config.toml
n_layer = 13
d_model = 640
n_head = 10
n_kv_head = 1
head_dim = 64
d_mlp = 2560
vocab_size = 16384
activation = "gelu"
norm = "layernorm"
norm_place = "pre"
norm_eps = 1e-06
positions = "rope"
rope_base = 6970.0
rope_fraction = 1.0
qk_norm = false
attn_scale = 0.125
bias = "none"
tie_embeddings = true
parallel_block = true
init = "uniform"
init_std_qkv = 0.0294
init_std_o = 0.0
init_std_up = 0.0294
init_std_down = 0.0
optimizer = "soap_variant"
lr = 0.00198
beta1 = 0.95
beta2 = 0.95
weight_decay = 0.12
lr_head = 0.00618
warmup_steps = 200
schedule = "wsd"
decay_fraction = 0.408
decay_shape = "linear"
final_lr_fraction = 0.0
batch_tokens = 131072
seq_len = 512
doc_mask = true
z_loss = 1e-05
train_tokens = 721900000
steps = 5508
dataset = "wikipedia_en"
Each number is 500 + 25 x the weight over its row's rms, rounded and kept within 0 to 999. Layers, rows and columns count from 0. Numbers have three digits each. The size before them is the row's rms in percent of the matrix's.

# layer 6 attention key, 64x640, rms 0.0694, rows 20-27, columns 320-479
132:510494490527472470505467521501507499469497489470417487484516472508522540491534526485476476436501474517498538483475485524512519529484510501500493472530497482494492526478537510468467503499496468555503517458547486513481478520484508462510529524458466479533493460490461500500466519533495483525464490529486488508492473486453552492526519494514495522528534507515488536505470471508489488487522519493534487503514501522519492493550474457493490495476469547510505500466524465501485519477500509
133:511499521517532488501480499503507465480534508472520499484515504477526503520515512498516552539491485488465506488501545500518518522441488466509500472507525497476517478522481521520541523473519531503473491505501501514468470457468518501508514511473482515546498503476476567481500463537516509520478522500475523505499480493580479455534516514493482546513454518464504540457467534524507490493441532509560500524548498485508439491431507447505514521473475487523496516495503475539509509511521492
133:480470473540538480491487525519487502475518527503466525497510536533513541562515497544506510497513505501535521510438513536499493517503505469475511497481467452509505499492487550504464503505515534512504493503498530535549511508514498466516513535483556483518494514449482482501514509462515549511480491517518493506416470487517480518530508504518507469483469490501516488480511518482475477465506492509499512496578507495502509486559494517532519510497508487518518474521468519521502488485480468
138:474473487528526498490538510487540458465484503522494512486547518481469428486529487516476516453494474469513527474511493467499506487493548532528473439517467500507506495505479525468506506491483460500503502559494538488509515526519499494543529504511548504586465490455520521514515507507486546505440478477558556461453511472442479498533535505498511471472527486486467479512493521492503462490504528512473517515534523493515530511506548519511480495506509525505549496493500493486504547499521537
139:496513438570507479486519497515463434532483518528471510478502509507553450559479498481486478487465481528529499563504489472468489514528512533496443479556493515525494525500479513455521509537511471452493488515494537505513535518493491483509495534532494487541521436507512495506463536488485532513455522510456503532490487472517503524483489533509477463502481517508528491469527462481465486520540497491495498495480456506493461520509449481481512478498487507529527503499527506537484458489501509
139:483509475491512420499481514483505475468502473490454519498491528466490479503540478492453506513512502502482491476510544505502502469536568478481504491482504501482541531520463482506538480515490484496503495500481480517490456463489538498495528490500493519504518481504494494494517529538491478526493505515503488515564535471469491492485508484492501497549524554473504513494495507479492476494548508496510467482534471498503463496499470544511486512506495484516473525477519515489501553511524503
142:453493518482529501486532504501510535546485466512492476474516478510517459506495503495475513481522496516476479531525486506457558536461541501511487500473475518500554485497455496505487498508469526533491505464467472521510520480528518488490503537469515497511479501502510457520527534476542517481501544508507482482509531468485513512489510516511530496443520555517503517504510531486520499512518519501529487510497488515526471478489477492505516465459507507518472463508478545488488469468484479
143:467494572521464511492484476535494456496490449507446462551490449474516547544467496516500499497479445481519531510495467534500460492482473464495490454526537479477544488567522497507490519503488510524485468518498510477509514505513465512487490449481479516490525534513494547506511534490458481549489516506489495515473441538471488505551461476513527522467526487468513565502530516458482552524491486467520499490490497559535497506516466473474491528547498525499463501511491474501504558501495511
# layer 6 attention query, 640x640, rms 0.0798, rows 21-28,85-92,149-156,213-220,277-284,341-348,405-412,469-476,533-540,597-604, columns 320-479
144:463493502529532496476463522506496542469551488453494509482476501479525508506537514490501481512539464507501518489542530513509508490490501500510458509536483490508470543516492498561478483452539516523515489467541534522526468504548491522485468539497509490513502470516492541471474462577507457485518473537505502525456494501507487518458509488521490506480516500479511587490508488518492479509478521524515513500492561498488431522486485495448534490486527516495467491469533535496522445509509497
143:460487477531514474498517541490472499536516496526453485521521459473518505538460466508528500515475466521471466513511524552513479487508534517500501505520484456483488503493474495487474519508496497492543501496509523449470482530524545504491545532466507509504469482533496510502497532556493492525488516490509546518511507497465500543493542525493554493501469535498483443523461511544474488481477431507479497486533499535457462496487481526455469483492495486489498490480481513506503465530479485
146:482504468529493510462522521507544457499496508527523537504497560501502495482504466474478530467467425451491472494527492464502475492495507535482509458491533462480483502518473507506496498544460493513482496503540528509491474494485496490473468467488553523502510482539486510495535494514514498492519483483510495466521516492499513499540505445493506513477529509429441527420506512503495495517456469492495511492459448504475495563597541508453515449543545492540525496446482490516520506484535507
146:433478504538527497484491519495524480484522495466494523501512523520481502521464505453452524450474475539525490543483500485455517521461506531500487520517513490482459476495490456470529539512494480519514464508512498549533502516493504538464489486475475468522505464529467469519487519516511532509482492509527453496511496475488500497512497475468483483497487493466503536500528491475497486487475459457476481514487506510542493521504503486472485513493509473508486494460458517533582496520515491
145:525484511587471483498449491477470519510529488501516510500507486542470496519508522541502528497476494480465516507495521527466485441472500464532490483503502452447504535528489513514522520466505448516496498452478461498483454458486531505533473499474493507456517511498563494522514489522510495512476508492529486509473511439516455435519484447520525470509486467481508519480505484473496495473459512505508519482492526513512514473493480529511463517484477470472507492530437522492498520512455544
149:529518528510497501502502486508500524507508520520498472477529496523539482485532446509485508497477538521535489493518474522523508538484492465529518476536547510498525501557478487509443534479520547494451520476482515460529506474499503490475512495511487510561522487467518471519521486486506502545476476484533460497496516451508510476478508533529470478499506486452486507464508543537495494497482514480524501524513515526537466479466469459546504521486442457541548485529507537505508482482494497
149:471505510480488494478482476516465504501514486526467480532512516460510523450465459541506523538504502466508524485482462501478477463514469487475527484474514493470518466508509512504527535506458477534461480537457484548475489497526492457522481499456497509522465514505461496497497542489517520500479539465497456475427494485490464506512469486502476481477509505510534503484559454468508499465521493489500520533523488507532486499501480501470510483500494502532452504489508516494428511506507496
151:470486491542475493451508495494550539531542466503483540496479523499512461498506520522481487527483515486510491471503508525517508508528546479535522488507451510564516510536515523496476508498537498496524489526480508470529511503488497552533485538503517525462508482559507493510497502457557486483501530476451499513516524533480476532532480486512534502517505448539510543534465511488509514510490503498528483472515478510510510499470497508500566498486506463546521491478467489523470497503517514
098:530486488508525532453469513522459562519526497469506502478512503480537523491496498463495484483533503516486494493546475476523517484484491497538503536509469482496500513516513530528510491501486502512467489465528513498500470487509553509537476535548470525529526480481533507506476474534490515501479435496477542501440519499499508529466528495513489505529510538488498518434515521528494518495494468553494484477486531512550541531513466510457504489487511506473510487488498545496446484514494504
098:494484485563552480492494535488443498487476534507491495496552515529520536530496461518542519564438457483448456486446542503477504491494501508514511463509509488495503489496508492559507541497510484447564475481502512520501490514524475537504511522494544493472517497522482521499468510493485529498466486464469517476540448487497442505545524527504536455537475505514479477485481521533487469512488499482523462520536490507516449504498497522489503489539513473520499493498476496501496541490484494
089:471512501508504512500504517480542500552511525496484510506510504476541456513508484477435482475541459494506506507495521493525480524499451521490479493491503477493461474501497471492503494505439500496455494510545493452499486479501486513478480475552505471509501481540500473490530459500497454514468455480525489483488498511501509522517513465446509494495541473476445498485517526500501526454480541554478512490509505516461511527531544505475496521533499490490514521502484494532461461504534513
088:478506517460464504501507512530512519485538512443507460518461478542504515521479527462495525472478540532528480513518498466453495480497500495474498487513462519537496506480505471524471517502491451538493500506513493503542508535485469499538480488469483454471495435506488448503488498467480491499471478513522446485481516458481525486497521484507444490463492519484506477490501569501501475459478456496459434505446514491534468532503491503464500484506472526505481496446503459521473449481524485
090:524491528533498459486466502530474481478516479491477476496537511488488505544490514517482482480464511514489499464531460507490506537503520472474543466494489409522462537505466517468509521493547514513472425490490484548458470462529502501499490484504538470464505495493555481522515502523499545471484505465498493563502513450481501484545483476560540449514461516488517536473494524450484538480459492495524447469531466520533518521496494492513502486486524507495545498541459521454485479504448511
086:534505521474479486482505510543454576497517508504517497454507501512504473517541498536512489502513509457511523503480463457523512536528493493535449551489490530487509460551518484488457524479549549514473526468465490484500499494467564481483518501491424477502503488525528488530518497557519480485516504540532509499522507495505483489461515507559482490455498549465527512431475501510458494478474551521537455505509494508511501501474476505492516516503466496483510497501495522449471502488545497
089:510488502500444476482499500521499484469487506497494496512550491503489509522493502481514480497531560453476487511499451495488522522464484493487533486481534487488519515504531534500438474502531478492487476504475487540533496489540514515470460493491483479505487541508466523517522524501481514511524487449474456415510452533520423480487481487458511455511470495498493482493480541509528494502488503475568483524489490483511471503459479476486562466520483455508422482448474534498458517489519506
108:469485467521504473410505496490528513530504442504522574499476508499506480478465501486463503529480517514490476473521558568464514504537485458504488517473492502507474489539509533502513492499492522511494513544505473480471509513507545489479477534505478485455490478527480498500504493474513469521505528534427472492531474496482492543482441497557536521489530474540506477485494501442511504510493538483524497521503479496514512468477506501484522518489489450539477512505481500463489485522512491
157:510483499535531495512475542501495543458523523473464520493460514478491526506517476516519514496549477486489521480529547489490503493488479494481491494533493469501484524547485502576478469479530502509499490468531537526544485515574518512452486509520538481538490479482491538463446492548489505480521469523518483507473499481504499533484482493509479529515543479468510551481469479514481494491491522532525534490510546501486481493506496530456552471508535513493482495476482521493529479511506506
151:494491477537540475475506538499480525559511495530451471531528463484539516514458471505539504502490484537471487513502515528517480503513507535523512500504466483483431503490458488475483486513486481476539517485515515491473477502513542504490558530448497517507479501534505504491468532528502464531492527485521524497490484518466491566493562535472527487486492512488498435511461519512476468472476429523453482485509537535452469466490493529463469493487490461485505501479492508495502499526498489
162:451502479522507516469498536515543470477531493531497541495518538503527491498478448461512507482479411467489457506568489460480467481500498520476522455478512472487486496483487498526530486534447491529503495493529521500477465499479503516462491462497536527500500490522479511486538488528497488520502452504502517466518503493510476506539512456494503488494535498464430506458524519530477468513458520500491538467474474487469500537568511510454488458522551491515520501422510492514514493487514519
162:457498507532508505508493514519530490463532503490507499501487515503490493545473499472467544477477470484551507542474497491472512502456490525508505492529511500467467464513461493485534549507487503534500496494494497556523503504479520532460487467466462456538501498527493473532479525491508560458480485509547477511524483470501487508502489468460480477501493500478477506492522485482474471501480479429489484514482475515504481527502517485490505521485518469487488507466468505535552486500495491
162:536470505567487484491450491489459508521529465517514496515528500516475508517499528557523495461487490478459492496472510503468489463487502487509500486515503441466519544522509527537523506467488450509519521456487492501497469505491539509521463516500521507484505482494550494535521532510514504533487507472519471502472484453512471427522471444493504463494470454457482541486495500487504493486456508478507506489493509508480498488484490546527478529498498471503513489521438510497502556509444535
164:515517535512513484498510492514498520497511471525518490501534468507547510505532447504505502485520513500522498483495461510530532545478517472528547471539525512498539523521464471511436502479523535463461506457502510458540535475487524509486521478547504497556531504450507485539519501472508496533496478483528495491515510469497524478485499548498515490505482500469467507477492512529488502482476510463527535513534499514527472516470483436530501535504495478545509487536522569498539484479485479
169:484520497482491487459497504516496495501486487530456470535494537481496523459511433547494505502505498462523512479486458500477478456491483450480532503489531487473520480517495513500535546483426471558457471540462501559489509513529485455521496512438518507491476502519482507490491508490539527505492526494485480497398504492489463542496489493498481492456496491517518502497547475483499504474512487495510511540495466490538478479515486507498524499507501520491463502469500492514478534506517498
154:475499506551484508465482537478539517518567477490486496490532496517490476482508504506491492543490519485463464491530503514490491488523530499506529484482468520575509505552534531501481490510523493518569484525479519465521520489491512542533460504531509511475480480547503506507515482482504482501524513490480493500504523512476468505536484505506510481547495479543479542524482531482481534501486518470528488484475436495487506505478499513516539509516525453511504496506470496517471486507523511
104:478494481478554493481498446530509471479484497486526510493532497515524531485526534500538491453533470525498500466502534527509515541498497511463519518540524533505501535491535472507500518457468530479468503471524534526484502525536487507482504562487495491512494486491524511490489466533534452507477490502505539550478493500475482507463508539520458555492477496464468541491511489542515490480516506508505504520515492471491482489523531521484518482480548522500488499469515531503501474494488463
096:495485494513525464506482498503491441560520504504480493488502478467514495527438481511513496509512490505462463496543520557518529484469520546522478543491499503506480506474549520503485538520535492545529512527462494481517480520521488496481505551506516496491492506512496509499470505572461473515499530486509516515461464438484513450503516480534553461528466551431559447537489540525506502510492480515513505532530534509476445494486462475456534517494469489437478458475504508501467492539502494
088:489476480474466509477478474514529466500499483499451478470534487484503459488485487479454514479506498478469478517513524514519463464515523512488484503518555503501506512522513502487448482497534512479490496511539500525498472474537493465475479501516503519532499522461488513502477481474517444490514481437500519481503498545477514462508492493492521551481521500504500499492482492495507506490486455482466513493450505469492527553532549478473515499492478456515525493475525498466514502485551491
095:511514498560526469448526500506523494481489527504518495476503527549471492485529502481473520520456455497484505481470516458485504548478524489452460550559490474485486507525515449486472505506459494512491481514516490511509523560506512527517532508493542463501502443497481484502516573504496503498528487471502463499465473513493480471505508490490513504475484468457485536512516469501501499511463466464483434500472516537551526538519539454520491483479491524501470488456491488504513482503508498
101:499493516515510504511479502510509466473488503530483507523478474510452513529512451467538513523500518476481508499478469568477502469465518486529510482466447517503501522497487467455526528535552463538528479463493506505498486433543546482533492469490448496495476560502518521465510505533492529455457500464501506495513507456504451505518499490517526480501487484546506514472510482468472498493489487507512554505513501516523480448533483495517451503507534483515499516557531491470500521510461542
084:518512527450538508487501478552518520464517512491505510517492491516504462457496502531453499506483507485582481474525485511509532504497508501484485493546503524496518513519479463501466480506527509511469520552477509480487474478511538504524510517477497540544516453468503503474537506521535520476514508491475513479491521480495537511457510501518442475442499509498456496492502502518473480522487502489485491517498473547506493479481503540530479483485519482550527482475511455545510490483503487
094:492469500526503466473478480507503512481510483479484544496487472496541475504464478506510500522489502434479518495474509560475480508533537487526490482459520500492529489504485526519518471521542461510522485490455540513476468471513529473459483488454493493533483503506522485482490514521494523478487524476548501431489472491522480473530456471522521457527535514480486508459500496451499513539507472471490476495546487506514468471486494537500520509529509472499476486539508504505463502507520494
121:473483479526514478487498487489528536496487478521497556513512553515525451489449515501487457488509537506536535470478508509543521519547501481512499536522468519542510525505500478540480531482487496510494480556521519467491514503455489505502523568514499533462527446549465505482471481474535461521474496488454495491520509495469507538480449495482506512503544459523538487506484483490530511513496531506489528476529500473488498478468498500464508501473515472519504483483489518475497506493532493
081:502497477515553515464462486568492570521516486501506456467523573498532507476532458529514517504477499461492520523536506522502525530499508522470467516500485461522484506512496466508497443507511529507464506512504509548503500489454500517518550532478508505473532445492527507530552517510545492513486488501487544525468512509505469494502491553569515535501461555473542547482497529514505502482508513527528481512511507502496486527494503493455522511518531568509539498528494545523478495477491487
079:491494503481495500543499477487475494506489528508495499489467519503482504507458494505484471537524498480480457519541519521482506515505512525465475520492538496491484510549512513499456548539538516512512489478473451501534466536535477475537501501533482514534509512486479531519438499457474510510515469503557448509554452538522498495491544502474491488510499500505518489574551523513476487501517456516511498514588505508462506526485490526492502493530511500515507486496503504474494523431508512
075:480476482495480525531503469485523502507508503526504508519506518493440481549488542473491524483487489503532506436497483490554469483495497470487506537498533448515420489552463510535451503470512528424464463499505527538467501520567413491508468502506460531515499489521470508512512462455471519511487506479480515495489523544488546512518468519469465498497514490463507482488490472495525490490520446478444500513480513512511491501514518501498507501518541508489526509470490486487561460512486484
071:507516493439519522476502536508516481501492495504445467471513491547549487506496499509474516513477469506517504509480486492495502496508542490482516529545484493517498527498530528534459525517491503536481491508545456470500497489506535522457479539524501461503514449510495489516475568525497483496476467490526493485532486460517474478511527531498524531476479547501480498481483434539488495481504515473495452440495486483512533493518495536479485540527513461504528501510497504483553526519531487
080:468513519524510476475465527468486518516519491475488521486466475480511497512527491495477513517518507500465436473501478504463493495478482528475463453472457495480504474484468535483513493482496443538567509506486474474519454498501527513475492503453511483479498533488529514501520487535466501539487476490551483508497540481481434492491521492492495516531485537486459544552532501502456506475511538531526517461524520513528494501479507461479490520510501469456487501516513485526492530499469536
072:481503497466475540516506507507507509466553460486469473476487498470482474499504474529529527521511506480535539470481487456473508515515515475494494536512490481508499472515491474492489476476519547474524504518493507484497553502528495529540509513464484511497499475474487492496516447485501468502491496514440552476481459504482523559464530490532504488494512509518556518489503508504522482495493528511511492508520535483559472481476487478475482510477482484518550501493427508507462491549519477
078:452493500524466530492479517493458475509495475475486547551498504509486484538479508494489473490510528503537512463503504506505494499512508534530522483476457491498528489489484522493500499508552509502528497509501505461496504471513517488467495492463458506517517524508475504520515457504471520494498495511471502450493503512483505518490508468485495533521515473473506569521497511465451515523508484510500510503489523503515476491477520497480502488502509483483462490526489508494493518522536496
096:459492472516489488497526504511527518496525479512464522509487550511507482464498499498482463479510495518537550475488558495568526546536482524527527543533506506520490535518525509513502539531498561498497476530527489527501501521489489475495497570510497507484489454539498503471482473497507484500499509513489476495480478533522560526457506510470462533479506490489534512506428474522520470475485488497479526487514470507485479487479500473507527491531477495496511487481515454493466507484539505
121:510482505527543475476453508523517528466545500456476523507485537460532537516506482496526505480538501497508525485518524500482496489489458497520488474518502474469500538524490494562469479471508489518520488466512506512532498498551535500473475525522533468521490496493505535462451474565493487480494483501495504518471489473494497529483505502508473515505527483483533607483484471549474486481491546507566517507506528482499449498480481507450551469503530499489465496473540513494523476490501488
119:509497473516515455504499517471463489546489498543461458500494464492536529551463500514539525522485495552492457519466518560508469468506514516485503513526513456508462489471473505499470512496521503486521476519517545468490472506498538505516535529464513520494482513524500509500490523521480496506490525479497535528493515493454505543499531521506546484485494507520491423519432511517478484499438403522474502462529521544464465476497502517466474501509468493494475499481490535481516483507503488
130:463504482500512511488504511511535459500470504523497545509535536501527493491497454457499498458478407462482474507535501438496471502497508524476489487465519463496505500480485489530511513538435507532484495480528536503487456467465520515458495454505517513508506502517479520513532489526512493511497463512525494480509514485509496526524525475493475511467497511478472522478530515537500468519456494473481563460488474473475508538590533500451517464505529506521533500442494482521532517503520506
126:447501500520508503487475525504506508459516502505511491501488504498495516508512509472485530459470460508532490553461492512464515491477482523490509505498504484508472483499486493508520526521499512519488472524504505583522512487502502532460481481469463474533516486506506477521486507493505514490510505532479479496509490473492501498507483476457488489501484504464484514517520483495489480491468485429457488532502493517533507542508514489471498509490493460499506501459474518536594493508492501
127:526475506572504499482443489485465492528547469493507509534495508513453523529519514548497502481472495492433498497471511508457465471496516480522524467542495454500510528535504536546520523482488460509516518448473502500501463475483517498489469520480525506463499496503538499517504521491512490505488513474524497493469505462504447419519496435486496470494466449487496537488512500470502502477470559492499516515479527503502519477487490534495479515507507450471517483539444497486520549496454522
133:514521533478510484490483483485468514493521475506513474492512510518520472499535450505506483485523521506495480470496476475504521547481501468543533471552527545517544500524498457511450507473496558482472520449476500446540526470501499502475502501539476493541517492464556488536524476504507489516500496499507460508520514463509510510472497569510482493522494491450495493479505518540512497503504501468520526515537507517535461504483485445516520508496483486538529489549500573521538489500497500
130:513508507486498496489478497513494498481498516531470487537487525486484506454488448518498509518498500454519496476478450494472472446482470450484522501475516475443524482501490518494540548464429498539464467517443486551498528495539474449537499491477504502487482515530485498513483505503527524501496526495498468490423515478474478538506505482511458472474502516514527506537542468488489488487530473503503518532506494496555496495509479497491523492513503524497482501474515512506453519523533524
125:491493516528464474485481515476531515525541468498489508471502507526496483514516505500492486537493513467480499472533518509494502492512516479520540491490478513540482508565545520484502503487524505497506469513499510471528502488507486544524493515530498506467503499546507491520511470482502497513524526479482486472523526512479491511526463489488505467521506421534493551517488498468502502506453534491540495461488485510519493504474503493495572506476522443525493492491471484516468503522520527
091:513493495541510504518463512514477534442538470497460504489508538463488493537537523493527508528549510462503557481491519504526492490494449525507507509522474469472491545504475545505524482470448523491513474483515535514510458494511527466484509532477504509537472525519524504491493484513517506484479485505504477486465493491505528542512516474513509512490531532440510540475486502539532502501485480519505525501525515495480489470464479545511534494510492468475473483459537524478526510521521500
098:470489470533499461499498499510486461532483448500445520518490475490494509487466484490512464518501476539445438475518519560532494484485499530531494497516495504490495472501485506506475510479525489491509487506534496507504463510504520498527502500464514499489512473489543487476494550522482536495483514485499532519464496507458515547488557517495534496502486503513516435504481541548518506468498401487509468513502513505493429489463495499436462450507492505495484508491526493494505504516529507
095:476490490538521506487477496548527487502500503492489555511530506494505472532461474478487507474486401518492484507545536517508527510516492535474494522495507504493500520503492487545509471532457492518514510514507505501480481521484509504442475468522517525504495472524458502513527488506533502522496480506485484490549489511483473509478522476486508517519518535518521533482507498491467520478503480479495526467471487488445451534578482497418513466505526517529500499445498531523511480497532499
100:495513519509517504489500525544510498494542503514510468501488497514484495512465478475481536479528456533557498528471474502450503486489446548502509470518481463504509460469471489469574547508480480541480478495485475520499496464487518519463490472441474469522478499520500483512497521473534524451467491490516459518533495462503507488509496467458469465478496529487500496471503508442494494509491449428517481500475473489511512502528480527506510512459520465510449507479503525521582500507458488
098:528476523541467484515480487494464468532534477506525541506483501516479471547512536565497525478462507514512513485480486455475487488501460478523519481516497450490513517534542502510534523446480464517492516455486487549513431487525533496498478519473500490467475492442524522505517529536515494566501507502491500521489494448501499445481493452525500452501462440475465564478525450504510481458431519489517496489517500508489516451492484497530458482486491460503506498515462507490519565503465517
095:562496506532495484480498512519501504480483528514533518534513518492530494509527458519512494513482504473511515503505474500491528583491478468535562506536538548474516517496442488479453491500517526488471514445524484469513525519498502521458522486534465476530546506429547479534532515503498521537509471481523472486520512486472532537471545514527522494494497507459490495464460508501450490500497490477541515521508498513540474487491504444554486517512515504548472489497512544466542461493503486
101:525495487510465494476486493515496512502505491504478469513499539494512542447493451546467497522502493450522529454457512518472504484504489457481543543463523486468516496511532505477534544469449481536468494503441493534497498515509496496507467495454515494523493485558523498481480478501519575486476478515468474496440498514513480527463476504491435501470479460506521489487492474473502486484511515501491496550493464502521472492494525510525508482486528503499478502466531485508463528507522497
094:488494514533481531463514523498537540503516509477483503476479513478485530507505514493506513498459513477487496479562533517542425515498548501502518494512473547529526495540562510502452479509497501502569488496502488425505530497519525545512493548549515494477474494518481479501494510475507457505465502482491499485544499544515469554543513498483509484527510499513488511514492470467530535485495493464530509517467489500496537491426528494480511503500513457535497484540452500496529494518503516
091:512482500509537494482473453473510487490536510466472500499525499542497541510466519511496493507506502472519520491478545513529531516505522533491496532543501474540482461552518492479460479456514538504527495488529493476547487504499506497497510501493492540516495504511518502482459473502501497545490468504470461503439449506536487469438534548516496500491543506435505539466471512523526487505465494520486526533544555506505487503488481512471496513480503455531485483474516469489527469520487483
091:492543481503517505468500435489484502522533533513501472477533501466520526522523459515539503483487475505482476574520521548516488509495502502515508497495471486490544519485498470524528531534452497492511495512518483499441514497497494483531502524450482504449502465535503497494475494509485496449497502525519535518501484463489508516552479467544498486551475550514440521464534483558471502484522452466541494496532458506462434488489492501519526471474514489483508511504545496508482499512499459
091:505498495510507495526502450500513443511479483507496503513508534505499503539476479463486493466495470497472542455521501472522515502480561514524465474473541483511493523499496508476497505532482499517493486485481527470502488509528469502491534487562506518496523505508511509490491478528542480506502466469544516445465505524495517475541457461457498518472497498537541498469475535477555487495520475464435500485474459490466525543510532502440516498531487490510519495469528510517514501462535512
095:514508511505532523468551514501490499520505529454531484461495509568495498499560490435457523510497435552520513524516496480461525486501487477466467485564534478541466509514500483512545515523503486547437520532527492501516484546488517549511431512497489458522497461471484494504491529462518510496474494509496433529503484501504505490506483492520486488513484524465491481475497475524466499506513468456474491518493495511526498512487490451517520468484496499525532507526522502503505486506476520
090:520516488579477500489480541501508461487525468467501522515459492470496494490503510511492496488512534472473490511494515510420510491488521550482486460486472519474585468502499493502541478490480470517516502507493503491469512502533542429475506492500466512474493504482539480487527550538487517468490518502505509505495494470500424499503526452512505477485492453548484521480479469479483493485475545532507449502520441498478468464524488513494478508512527501488493501510488527497513510508485499
099:478475484526511522458481497537480515504531484505497489527531539539512524506459456496495471522510489462549535487478464506500513517494540495537489525505486522514519502509510440512534523486492509546528521497453526489520535470514535489468511506507481509530508471490567505499494518500497580539487490505518479429451554500503533472513501578495470480499514532446464489500478529492482502531518526491507491498539450508498490503515512502490518542506503462545528489524507509515517485507540504
085:505504534511488491496488499517501495476489511475518509540563497477489475458478472542475503470521529531574560493463469580527499541530489500529488505488499514520542528470496497526527492510498494505488466484493523549491510465493473453515485494482476478471495579531546480517521525467479544485480465470502473466489458507538513519508476456509511479516464501508519481462557478479507522529494503491509475464516512503494493479501494500525530475516504492524463493495511471446426524486471505
100:506504480569528488449508493496571558483511473522496499483515521469487437509482511479500471521491489542512486472485494514523499493511519498497545524462494535523474511498479554499516489502455489497507480535492509499490512556503521520486531535480521526486491453546534516507482486485513504467506509520483520487499511536491497553483504489501488490497507455522492506529511515470504495507470509512471435439473486494461510482497489481537499505475501457491482495477533496497488448482535509
148:511476500541542493507455523504517520458522496478469510496471504466514535521519465504510505506547515492500494458531541476501500477493470500513461496528509460479471532534478515565478478465503494509503458462514501538539475484571516503461487530512521485519503483513494531459453472558482479482511476510485499523471502490492482530476498478496487520494533516483518547478474478529491484483487514513514524494502550493496455488493486544478554472518547500483456485476503525476519487492491495
149:474507463515514454490505538521486515558493482509450481519529473470513510500452483484536502489486468544490475520495493540525482495509512531523523499490482484478475504472473473470482500501501493467526488476529528481476488505491547503509514513415508520515489490518499484497495541521498480505476523457495539533478492504455515566493556543498523506476479499494483436509433523523485476483442442514461470494515509537432470470494497532468456485499469484500503499488504502498527489504515484
162:456506476548498508447507554512526491510508493530508530506505530504512497502483472453515503483476386453490479508534479487473488479497506529467511468476505456495480509491479484534533488535452490528496512468538524534468463503478530524434479465507524521510517484532473517494544489520517504522505449518498503470516497492522489540525493458526506516505514507466448513450510508522480483507485497491488529458470465488451469539582519514459502445519544496534512498445513495528511508500513503
162:448495507542515497525485513523519483468513492498503509498491502501493492539484489466482518471489492500539498536468491505459514493462470525524541500494517489474484464497447488497534544503481489528501474481484492572543505498482517519467480468467470463504508489522488462530487519497512537477482483511540487524537493477497493513501485464475487484496488500482489484487530497474490481501486492424489507529485470516507516530526516498484496527491515452496482502466469510556573481499498480
158:525481512553472500511454495485478505522535473498522496525515501522473499533517528559506507483474482482462503490488506491475491472482485498517503479522505449472507546538519550543518517461503473510510520438481499517510460487487529514509466518488523497475512492474544493533512530492525506540501523499497475496473510450513476432525474448494499452516466447473480533494495485495519509470470518477497518489473505506496503478483502519504470513500481452479517496525451510499506557510433531
162:526515532515504483513501492513480520488512484518500485483528495495546505496537458499503512467528528485505499473488452522510515540479499459525559462536526506521520534514469480515425504488518530453454515459491516454524531479500500495476515466551493496549540508462535487547542479481506499555493480476495467492537510479506520510491505553508505490517488467467472487474482501534497502504484488469506523499523518516531475505472493434522505538507491485546525489533515579491540471480483487
174:488527500485492498478483515502487510499489473533452464532481544484491522473493440543487513518521492456525518488472475501485467450486487472459542511481508486461516476510505529490538557487430492542448473499452492561486496495552485466529479504464519500491473491507460509503492498487534535491482527478489463495411512489482465539507493500503469498470488489516521502515541440481493500465532483492498514550510458489537490494522496516505515497498525519502451496462522501519456536499526510
153:462499511550477515467497535486540515522548489486493512491517520503476499487525506525492503516493493479462470483534507524495490502515539487517535493477464521570516518549540540486502479504545505492541497506469519469525517499506494560525465506523521510486486504537515489507499479491525460483516508466472507492511506519476504505537463501504507462537499455531480555523480527465490528501487524469554507469485451504475518507491508516504566495518545469530497495518466485532467486511513518
084:498507508508547497522457485515513553445519537469485479500493544462504520504539485500528518496519503504513508504510512540528521491493451488551482497523490497521472503518494489501485467477479539529509504447494486523516467496483503517475493525508450497500513496553515532498476452546499506499508475501496514523486479507490471520509544518521464525482490515476520554469500495506503447470515477498511523523510528508481494502467470536500552448490551516480478510509518508513502500530504484
087:513488476525521453428506522491496484559514491539486485527502466442475502545445499508522485526522498524486471501483514522495497483514527507509514510486497495500528498522509511501455509502534501487532493510494521491500498482521514511481490513441533506487474494503534506514521555553487503483446485485509553538511455511433518528447536565504512460503500506500519465512464545506494481512497442511486455519561547518471500488481505515471461468501457468532507476484506489492487493517504489
083:487514486520482510468511533488536470491529464518513536509481562474506517509526459459487506449497466478516465496523543494502499492486545559493491482459506436515526498516482487489483502517468510523509509481488520470475494516490514494492539471489519506488520521510506522492530460519501490498529446497482510481494506505500536528507471456504466474469482514492507502422531553526488491522506455459504501491479492486482478520566531517504517460513510514530518505441499508532501484521527505
086:513491519536510523466509543506493503505525463521507482489466513518486502495482461501464500545468441473506479576472488491482514474474544536488551519508533474465489461511494472513461496527534508515515507512536504549538506516524519533475495535463461491472496454477504481524544548470492506470494492482538469511548483466502512487496520491490511497488501469446478514479494491476489466500476476475482471517491496527528538529511517503495495535499488486501493502458451532505499510479513505
094:502467522558434463520454512485497500561525495500515520524500477509496511538485484534502519502459462492466534493475478510440472464511530518527520506475512478452555523547520500511487497496505494468493503458517494522466468486461526480486471506539506500473490471513532492531552551520500514512466499450545466503476468466509459453530511484507528493514482464461453518534482490476486499461459487509518528476467508502512497488507513511488435529503454467532499483506514508479534535507437532
088:530522520528490507516497493484507490528515493518528522527507545513530507516509453498491480479476510455520511459489471474546514512482540459509498498530513516526463503523440439481460506471505523495469507465494500465498519496524492519486500484546496505514516474430513511524536486504511520521511520464493496488537501495500515516448481551496469497503494455446472539510500485480513478534471449501510520485537516516526470474480491465549515510469511497552532506522489523511531497475517514
089:461481508496437483481480518477504436494532481498487497517484548508497496445476444504486479513503456470512509493474493459444488488513517464494553535464512498473520489523526519466483539487473525523497490485454503535491519513532468472505482477454475515521496499500484521494499523470520531481507524483486493481436522502465480540502482516526446473486485473459496532521517477509494498499495517488525484535524488496558449449504488520522499515488481483519503503495480504513462524509505522
090:508498490537514492513497472486566513506541483528486510476513502505456486499502460476499465532469504497502446487524534479528506474519535494542516465476475544582463493494563479480441499509527464524556506535468536467536514526521495537522480532497528517486500478540492497504504460446499463525515518488467551500533503511452478512536470501479472462543495455535539549503483533465452548532503467476520492465521453503488474485471508498462557477484505443523533500516443506485455507477545503